config.toml
n_layer = 9
d_model = 512
n_head = 6
n_kv_head = 6
head_dim = 64
d_mlp = 2048
vocab_size = 8192
activation = "squared_relu"
norm = "rmsnorm"
norm_place = "pre"
norm_eps = 1e-05
positions = "rope"
rope_base = 10000.0
rope_fraction = 1.0
qk_norm = true
attn_scale = 0.145
bias = "none"
tie_embeddings = false
parallel_block = false
extras = ["some layers without attention", "local attention windows", "shifted keys", "gated attention", "value embeddings", "hashed n-gram embeddings", "a smear gate", "an embedding shortcut", "norms scaled by depth", "capped logits"]
init = "normal"
init_std_qkv = 0.0212
init_std_o = 0.0
init_std_up = 0.0212
init_std_down = 0.0
optimizer = "adamw"
lr = 0.000845
beta1 = 0.9
beta2 = 0.95
weight_decay = 0.26
lr_head = 0.0052
warmup_steps = 534
schedule = "cos"
final_lr_fraction = 0.1
batch_tokens = [65536, 131072, 262144]
seq_len = 1024
doc_mask = true
train_tokens = 868700000
steps = 5989
dataset = "wikipedia_en"
Each number is 128 + 24 x the weight over its row's rms, rounded and kept within 0 to 255. Layers, rows and columns count from 0. Numbers have three digits each. The size before them is the row's rms in percent of the matrix's.

# layer 3 MLP up, 2048x512, rms 0.0361, rows 915-940, columns 384-511
101:099137121153146148114173151162095127158133128133108091130142105141136122088123119125116152091181157137141146112143170114129119134098121138137197131139109139098181129123135118135137145145116134109123109077131092136055108121132120126185130114106109103137108099124140128149122136116147092144168140094111114164124174111137151120145160129134133118167138117146147115136135120113139122135052
097:114138146123104162130134142137108136118148106095151149136136136128146132110094151139150129119121153131152087091148072154105147135122084135158125138123123126151111098147124106132086139139103157157162148138080099081104136141098159095100123132114133137103124149137107152121159118114123125115103127090135145117129125127108127145152069097109129146071134158110148123138109139082100112082139
106:153119120124123151131085108146142117131118117189130109152085124152090148123090121126113122103123158121175137112158167150105118113118132136144090145150108118114164146084107137117163125142124118093122126113101097087120140135125146168127172135119157101092129133151131127097134182107121154144113130140132134168138135171102115120171163107081122140183117096158135142128115122118158147141139
089:112136126147136150122058137133148141102177128135111124119139148144116173155103141127115135144149169095110153135131153115072081139113196108106113131119136113096084121125151114125136113119117152134075151182116131165105124127139148125156104099157152118094126157144126127110120148168107146144152096125105139165096117116137122133114078116142181102149123140148150133104132102106113112162115
102:161131084123088149141066139120126132148088150123144104110148122174110129150114097168074168096164138138119158128129110142135118154162166129153127141157112150116085175133109111103128115138110138103105156173116148096118150108114149100118108137134130124088088147135148122067121115147175117140084111157120110118101109131096140159058118134159101099127152115120123119188140143150150185114130
095:087149144141109100135119163135124154133137091105132146169134081104107129104130116147086119133144110077148110131113127155149141108086113131129115158116152094124129112157160145134161126130063046115117114130137145124135085153087145100099155100129114144134135136098130101097163118080154084107119166110102101132121145144079121132174116137130159112091166114144121129091110098095154150134142
086:132120119128085130113154121108137120091089125164148105123110188131124101122144116153119095142168124088173124134094138101161125120084065127163176111135111125157158141109165116145090120118131121089160147149151104152118114094189149110162111107110108108100143135128082108114155107103080116141118165127064130105097185128088132100112120169136121115091128117162121099173084099062155129083074
090:125131116105130142123119107083139079111177122178138132125114131128106145125114137124135166121109080085131099109044144145118144103151150104125096131160120101115098155138149128094119166148130131160135215150079117107092097146127159134138143137178109136096111138100131154124110137164154169121065138111092123137128159118123154154118127101120099115149125150183126142123136124119126079140087
090:118129115109139171152091140142132107148163114136118135175121134136111127125114107137121122113128144106128124116117159132124118113116136185109119121119121138119100107110170113121151136120104088099107124121125141119154140124055169151107142091141112114154055142110130110144105120134153117106131114113172080155106131123137127110107127084132099108106136143157158162161134130097138142142136
108:130161115176142114127145146113143138167133152176132131114124179133102120170132083194095108156154094094109131127145120172181111128125101098146116153111180108129170106151140121136131134160144115072124125134112131109133184096151109056111142104138121133142138108121098194146118194120156144118137118123149163122159077129161131136127102123112114093145140148137149105162127120076141118115104
099:103187100085125104111150090106125086129138124130117156117141110124155117118121128118106125162178095092159126112089138145083126113101141131068157104139126141154121134115127137148071139108114062135134189133150093142112096103132127134088110116133131136097106118117151122119113100163163143124065105126137123112073153124110159115139121125115119135127077179132146124126158147087118129124085
101:180149086151126171133143091141156129107155119132144158138109145153143130116144069153110121133120118089154126094156150148149108108124108132117149095144155132135117140167135126135140136088158130116120131124082125125122097084132131101173125113162077110153065121101149147118117112139129119155116122160122142116132129124138117148092135113149137088162147142129113150148089139149123127133125
097:151135158140158151155087159150085131111116134118162140109126192119148170144155160113146145126163123128102078146074156101152106137161131128124111119111126145114113158125167085159089097097139110107156154132107102112088113145155122111120103116103158115108142169164119132086156098078130125138133121138112114111071124115178165120081140137188146114117126133126149117126135182126113131093065
100:118166096170111112143169123084166094170157153161115093082159187148134144136144075125112135102164181102152141082100135111147145136110112124148157122119132165143136121150109090125140176122134097159152155139141143112154138148133165110115115110089116127129120128159113131087136122092192146178112166129123134139130124098121144108142102107122147072122124107160147109130113146104102084133143
088:141146139181136101135126112096134134164149106136142154162137100105138138115096131128123101110138144118152149134160159170135117138134133151128088161113125132146171080150116130069145131139095097097146129120177130094099174147114153189166130125166191123072146108118137128127165124138094181159135132119161129094121141140132121111159080117108164138115076099159143065119162112073117110128152
101:141128128125147138122088100049114089156140114144142137111116124136150121090107108145125117122112116091109114130108147149173069135084071090124118089102110212124153120068117104170125125116131090131149163155133143130110134095123167148131150120115131119106113131146124116072111153085118158155110093141140193082071176151126168129107129093126112130098103131146121139134085114119132110122105
103:123176101112120105131121167147161102122123080158151163108119169143105104110166154167132114156116115141109097075134165122077137114140126190147093164147115108101158113132113173139090136160125117116145134178154129110134123114139130139114155097122085127098097132082107102137168127093132109113115153125152091125127117186122137133136159121144099093144114118144128125156119131149120098131148
092:116103108132153174125118123130152150197086128124135129131137179142127130107098140130107119140124090091151101112155156147120126178125113141155142148130145133095149146170118104110130158099132136149145129141094130128108065062102141126098078121097107096149105122159144151090166124135165135122138140146110088100139135146123142122138114137137148157144113118097108122135139147147139135120122
100:134117118119115121155139072175159096114147123104143118132145140164082166106133153141142128128128150116109139135126132107097122129071123162131119160116157159155074162107078160131102138138129133110113132141102119154151058092089085067152105200175119085106100106126157138142132113168123143174115118151142165131108124098088106112150172080153088101098124110113107111130129083117161147168136
091:161158070148130165074087137105113112164092168159088109175134125153179144141112143104151145131104110159138132144130144119136105123135112122145087139146100116134124130106107126116133089110113134126178113128125141131105109124146116138127124115137100036094135123137156118114091120172151128135121160106121167167139102147144147143084094121099083123095134090100124120152194140136099126125132
097:136133115127133120094153175129167157099090077140122115113110124110140142139154167113107091164136111120123149098118104181169123109134115162133166136157128164113111110137124139121100170161110133103107102118124107088111125090113131112122132143136109147136123139168138126159154139122103166142142125169118108110169128123132152116181140134117123106122146123137119122124106147085138135160101
117:168112128123122148112125141121125127132125111143109082158160132145116125092161126145095125118179102101143123131124130144197144156106112118144167133160118115145142175119168115138135112072127137108120129137110123085133138139132120140097090150139117146155107128124141117100119140085157126128134161100119119126069104151129143093147112177137118127118132125170110159179127135102150139103116
101:106145149131123105082149144115112103121148110194136137115092129121141114120111134144141132143175122095104137134149138161140092111130141121073162123187137178099105135152126126150151118172125124149102165128122135067094129141159165131159099156109131119145108113154108114162139132114156126169106163174130113074110110143091137099165147120143107167133134170152152147117148147121147085145139
102:115127124108128117142164075107147151096125083134141095176145094149128137091136137147097120127163146146105134105106091160084100169134128133109121170138141162102115171068113155083122164124120083108144135153126132102133114153121160132170103098128138106110134063114172137123162138106117134154125126154105089150106141125120129157141107109126107143129168105098146133150101173108188177147107
098:170155112163108148124054149109135111147118093139169142151110103166152116150058144132114141157134133071133137145119081131142115116155070128096145106130103106115168119140098125145150137102148123114130129119138133105137116123092121099158105158121133097105089130187140152092136130146127118170120098090146095076092146137110130134179106104140119128092088125156126157087111143143167106073100
111:116118095121126130146128149097106127202131118117107127108152140120148160110130143113132091105137094130151123134143117129124125153146080103168080175130115119143125153133184115136142130070060083133150142162123073093114120122111078166105110164081144130129135141112105180092135095089135095133143157111115164098105164110131155120183089095122125136132131108169119136121117105136114110124095
# layer 3 MLP down (transposed), 2048x512, rms 0.0331, rows 915-939, columns 384-511
100:105110116125160129149108116103098142111148157155108119162134129129085111105120154136129085123164118118118159153135131172098138143151119100148158172114094139090131107141146132118071128144134118112144102137113100148110143151142120136142100171119107122102123102079115135060120151172092136140126108093104159106114126152124134151146086116079122131120147150086121099143118102112113122121124
098:159121124090097138130164164169133153162131105120139153090149148136097169120131144144127142118125129101147151131105120121108103113128140114134114133121123146138132168101146091126206117139134170104101110138134102116117120114130116131127134113106165108141152150136127154108130137146171113089129142081108118121118133131140131151097098150092184073083179160123168118099113184088140124166142
105:108081149065149117115085108109147165131084110101113149103147094122121120167170120125140080090171108164099138116157140138134107166142105141102124090152126112127122052127079125131118107133115134131099138108136098146149066142150103088100110130124166084088125168169144147132142129124117146145129140119080108149098151170132178153088161127075133079144130107118102145159155144123141136138130
086:163130138100155117119141107121120121184138129094135122105122090090139115096114132161132123132112108160158082130148078099191120103167134137156138113111126172159147146122105165143160145120134114127146103084172124088132137149150115158153091123139147121151147121118122133133117099098141117117135150133134112112141141125116122124144120162131131141152135141105108141103170133147139141129133
098:127117159138101141151133099091090127069120153102121102118141136110116135139152128138118184123192117143123103126074144147133084140160153150149143097092088156145136091081165121158099153152127152120144137158119118117154120155120149116067090170099126168131108148114145061142118098122156140149138134132098129145113085134111132141133154136120104134124086125122080165143146139121088124085130
092:162117112164122146091137097177135124155103178144153100078162153117139091118108113137134130143100129152117115131140110117129116132110126149166137098161123129141154126099062117113141099144180100120131069142138112092158085106121122151115150093109160093148126124149138137180187151135118115118114119159130121135134110147108135106108160159153116135157167162129123136142093178130124118136117
093:111134122123122127145218141136144148134125139111162135144161139149122131128135118072120136131130141137098114116145151095147138123156124115172106133147092132119109141138142116144136153135108122160132186123098153131132103091119129093115109107121107112118101143112095151130128092084118075166094144074135098088153143088141157126129131128108130145102138141113139146123146082166104097094086
104:122139121103127118106133143099102123148118154158111118129114120148143088085156132127127122140103138108156141155121113128125164135111124130135096163141126145125128095142116158138095137128145094141112119157105140137115128149122137095138132107104134127154090142092137119118131145137151156123132092142153152130099131103123142120145152090122141146103129094157126123112112124114158131154138
094:114115174131120162126146147094114144117112158124146145131100114142085104104159133149134094145125118094133125088127070155129098142129132133123149145120136142125130128144150144135116134162137156127156120142153135157122137100191093083135068093152110078119115108118151142108162179075127156088126169133136145088181127127098160095086149098111128131122095141154110123112129095155126106115101
110:108163126146141130123088099082140147129137137087151150144161124131132126121089086143105090133152119121115164120144098146125129121135135166142083133100167082116138127151122139105159108164143081148142068151117127099115128135150135070114144154150130173142123138120113183134071176151117120119152128114149180141083163108130137150083137135074122097119076116151107136111141122135127091120102
099:047137116122155160137128137131121152141130134070092121142094101134131127124142160165115119141113108126149091123151110096136110129128102120104091120118142140157136142145100143166135100062091106159123134081125118180149128162096132155095090115135154139103128058146154103104104099144112117148153109116131105091132150128108130147112143109150105122103168144135084116110107102112117117132126
100:141131163109148138161089121134108127107128175118132138091126113136160123131167162140124121156149186125103099138100150090117108154088121142136111122103087114115103107128100108134140153156109140157105124152115117133119101142125141119155122136133182109155095120109128183101128155136135163106124107097146147109122151124164153101112133135156134148111156123150126123173099111144103136110065
099:102148102132193117151165098094126177106104084139101144130120109176126128108132125111148144080162106115125105149142170134142159152124104177111170120165178100132145129134134091120127084140110133153153136111160104144142167123110140131123173113078161124111118135162167118129154137134138115126132112090182148161109092088153112114178109114129144124155129108121148095125095112146196107165123
103:118094108148138116143153091112142087104118151101091083108155157170159123146179112125129110137119196162121096088115130144104184124122136140176105131169109147133136122087146161153104146102173113112138105132131123122144128141087145100141120118112094091128110142136116142120109137137116132131130120132137134133119143127119156099150103158116103106158144120120131142152096168135150158103126
092:166146126132147099119144118124082142106143109151108154103098103082135103134095131150173155130124056152148124117101118136103170083158137097086154096127125118143117175085128145111164157104118161122153132102111113127103104107076156143102134150152123110168126130141147119134158125129137126187145118149107130139128139146138141138107137126107151129108117160144173151069128104138111141146118
104:127144132147107146096086138090180132136123113204111126139174137161076152105132115138088123095116163127118090107118119145139111114085159128122101155154121139137150150142120171134106135145095167092127127121119113124108120096186146129126149126105142115145155122112114147111136120166116132110146127122071117142109131130118121163130119135115136100105126140128159134138132128120144143112143
101:123116082148131150135069134149114104150138112148130132092102114129127129114142128157109105134126126122099175135108150100140100136097101149162132151128128135182145143131115152134124150122123106124111114175133130127114151161119169147132138164127147098174130128137139161099132133155139092109128155142112127156097118125156131137146180108086126119122130108094103104142124137139159117104102
093:107108134105118111147143173168105127122144153135157122113126123155127156111110129125128091173103114109095148089108107128135116090154092130117146137134119132099149164153115116123099105088121141126105063151097149221147162139148141084096161094132100140118151167125169103086126148124160166132141157092112084110135124114127117112142105090129104139131085145105111078112126140134164108141133
100:151079118158129170126135154076108167120166109120146139092136110105141140139149138126158117128135098089123133107107123137126107095093097129084153119162101151082118117107150113158137084088106151168153140106104165096119051131106134159147129129111144122103160163136141166126128124080108140160088113120110123113114174129112129122090150129124151113126097107123103145097137135148167145094130
093:136064111148125137110115113112118140127147110071142169166131124113116155132099098129139133119166117127118095146104128150115164123132100104175113126086135097144081123068157150125119136095171152108128139131144094117118160088123127121081086111142098092157107111187075156110128119106151095115129146102131169106085100143155075112092124128126157135141147149125120151120110133116144095094103
097:150160125142129045095196082116155112097155119131142129125093127156157153122163118108129118095094107153156115146103120141129142100124126105123098053106170123118115088146114156118133113101142143138107098098097126111148135135085119146141152085169114140143095126144105082151147160102139110165173123152109136112122130116114123136107162147094120148103143137109122093112133104134171124115122
111:143086123117129096152149176153111127089137070105140119129162086135055120092115095118163114103140115125132145111129118139150143153132168137120154137112122185100170126086147100137117088084129133119146120112138108112153119110157120132115124143102126172108095148122138097084131095180097148117130092113117113134119128137142093138130120115112153132077144152118095138115115163154134151111145
104:137126140093124132104143127148097137112097128180140140138143108115107110076142171148136105097110132170133116099142126156092169137131102134135062112150176133174146158098168134101132141179114124112158116099152134124146157135108137154133142159120128150089122171102103133121132129115145168153134144138114124143172114172116131161124099147153156118101173128107127080179162137128089164173138
101:199168150096140160152134124147167069131163139096096146125201165126123108090116144138129120107068125078145101110117122134153124145127126128100092151143122087094119121165152132146153139142117085121140105149119153130121096160154158097150117137110158102156155134122130143122125144149135149115135149141109099108180140124146143088097094103111149133127091096130110129156112113094101135087092
104:101138138092106140116129070132094149099092133096135151098140124083138120150147141118144119113132162116151161112111104126185120129106154146150106105154172129145153095114122166117128149108104152133123125159139141143114135109067172116187110079141154116137123154126112073107088153169134135100129179095125119101101141124084153121133140116125125128105103140153143109171112118101158126083100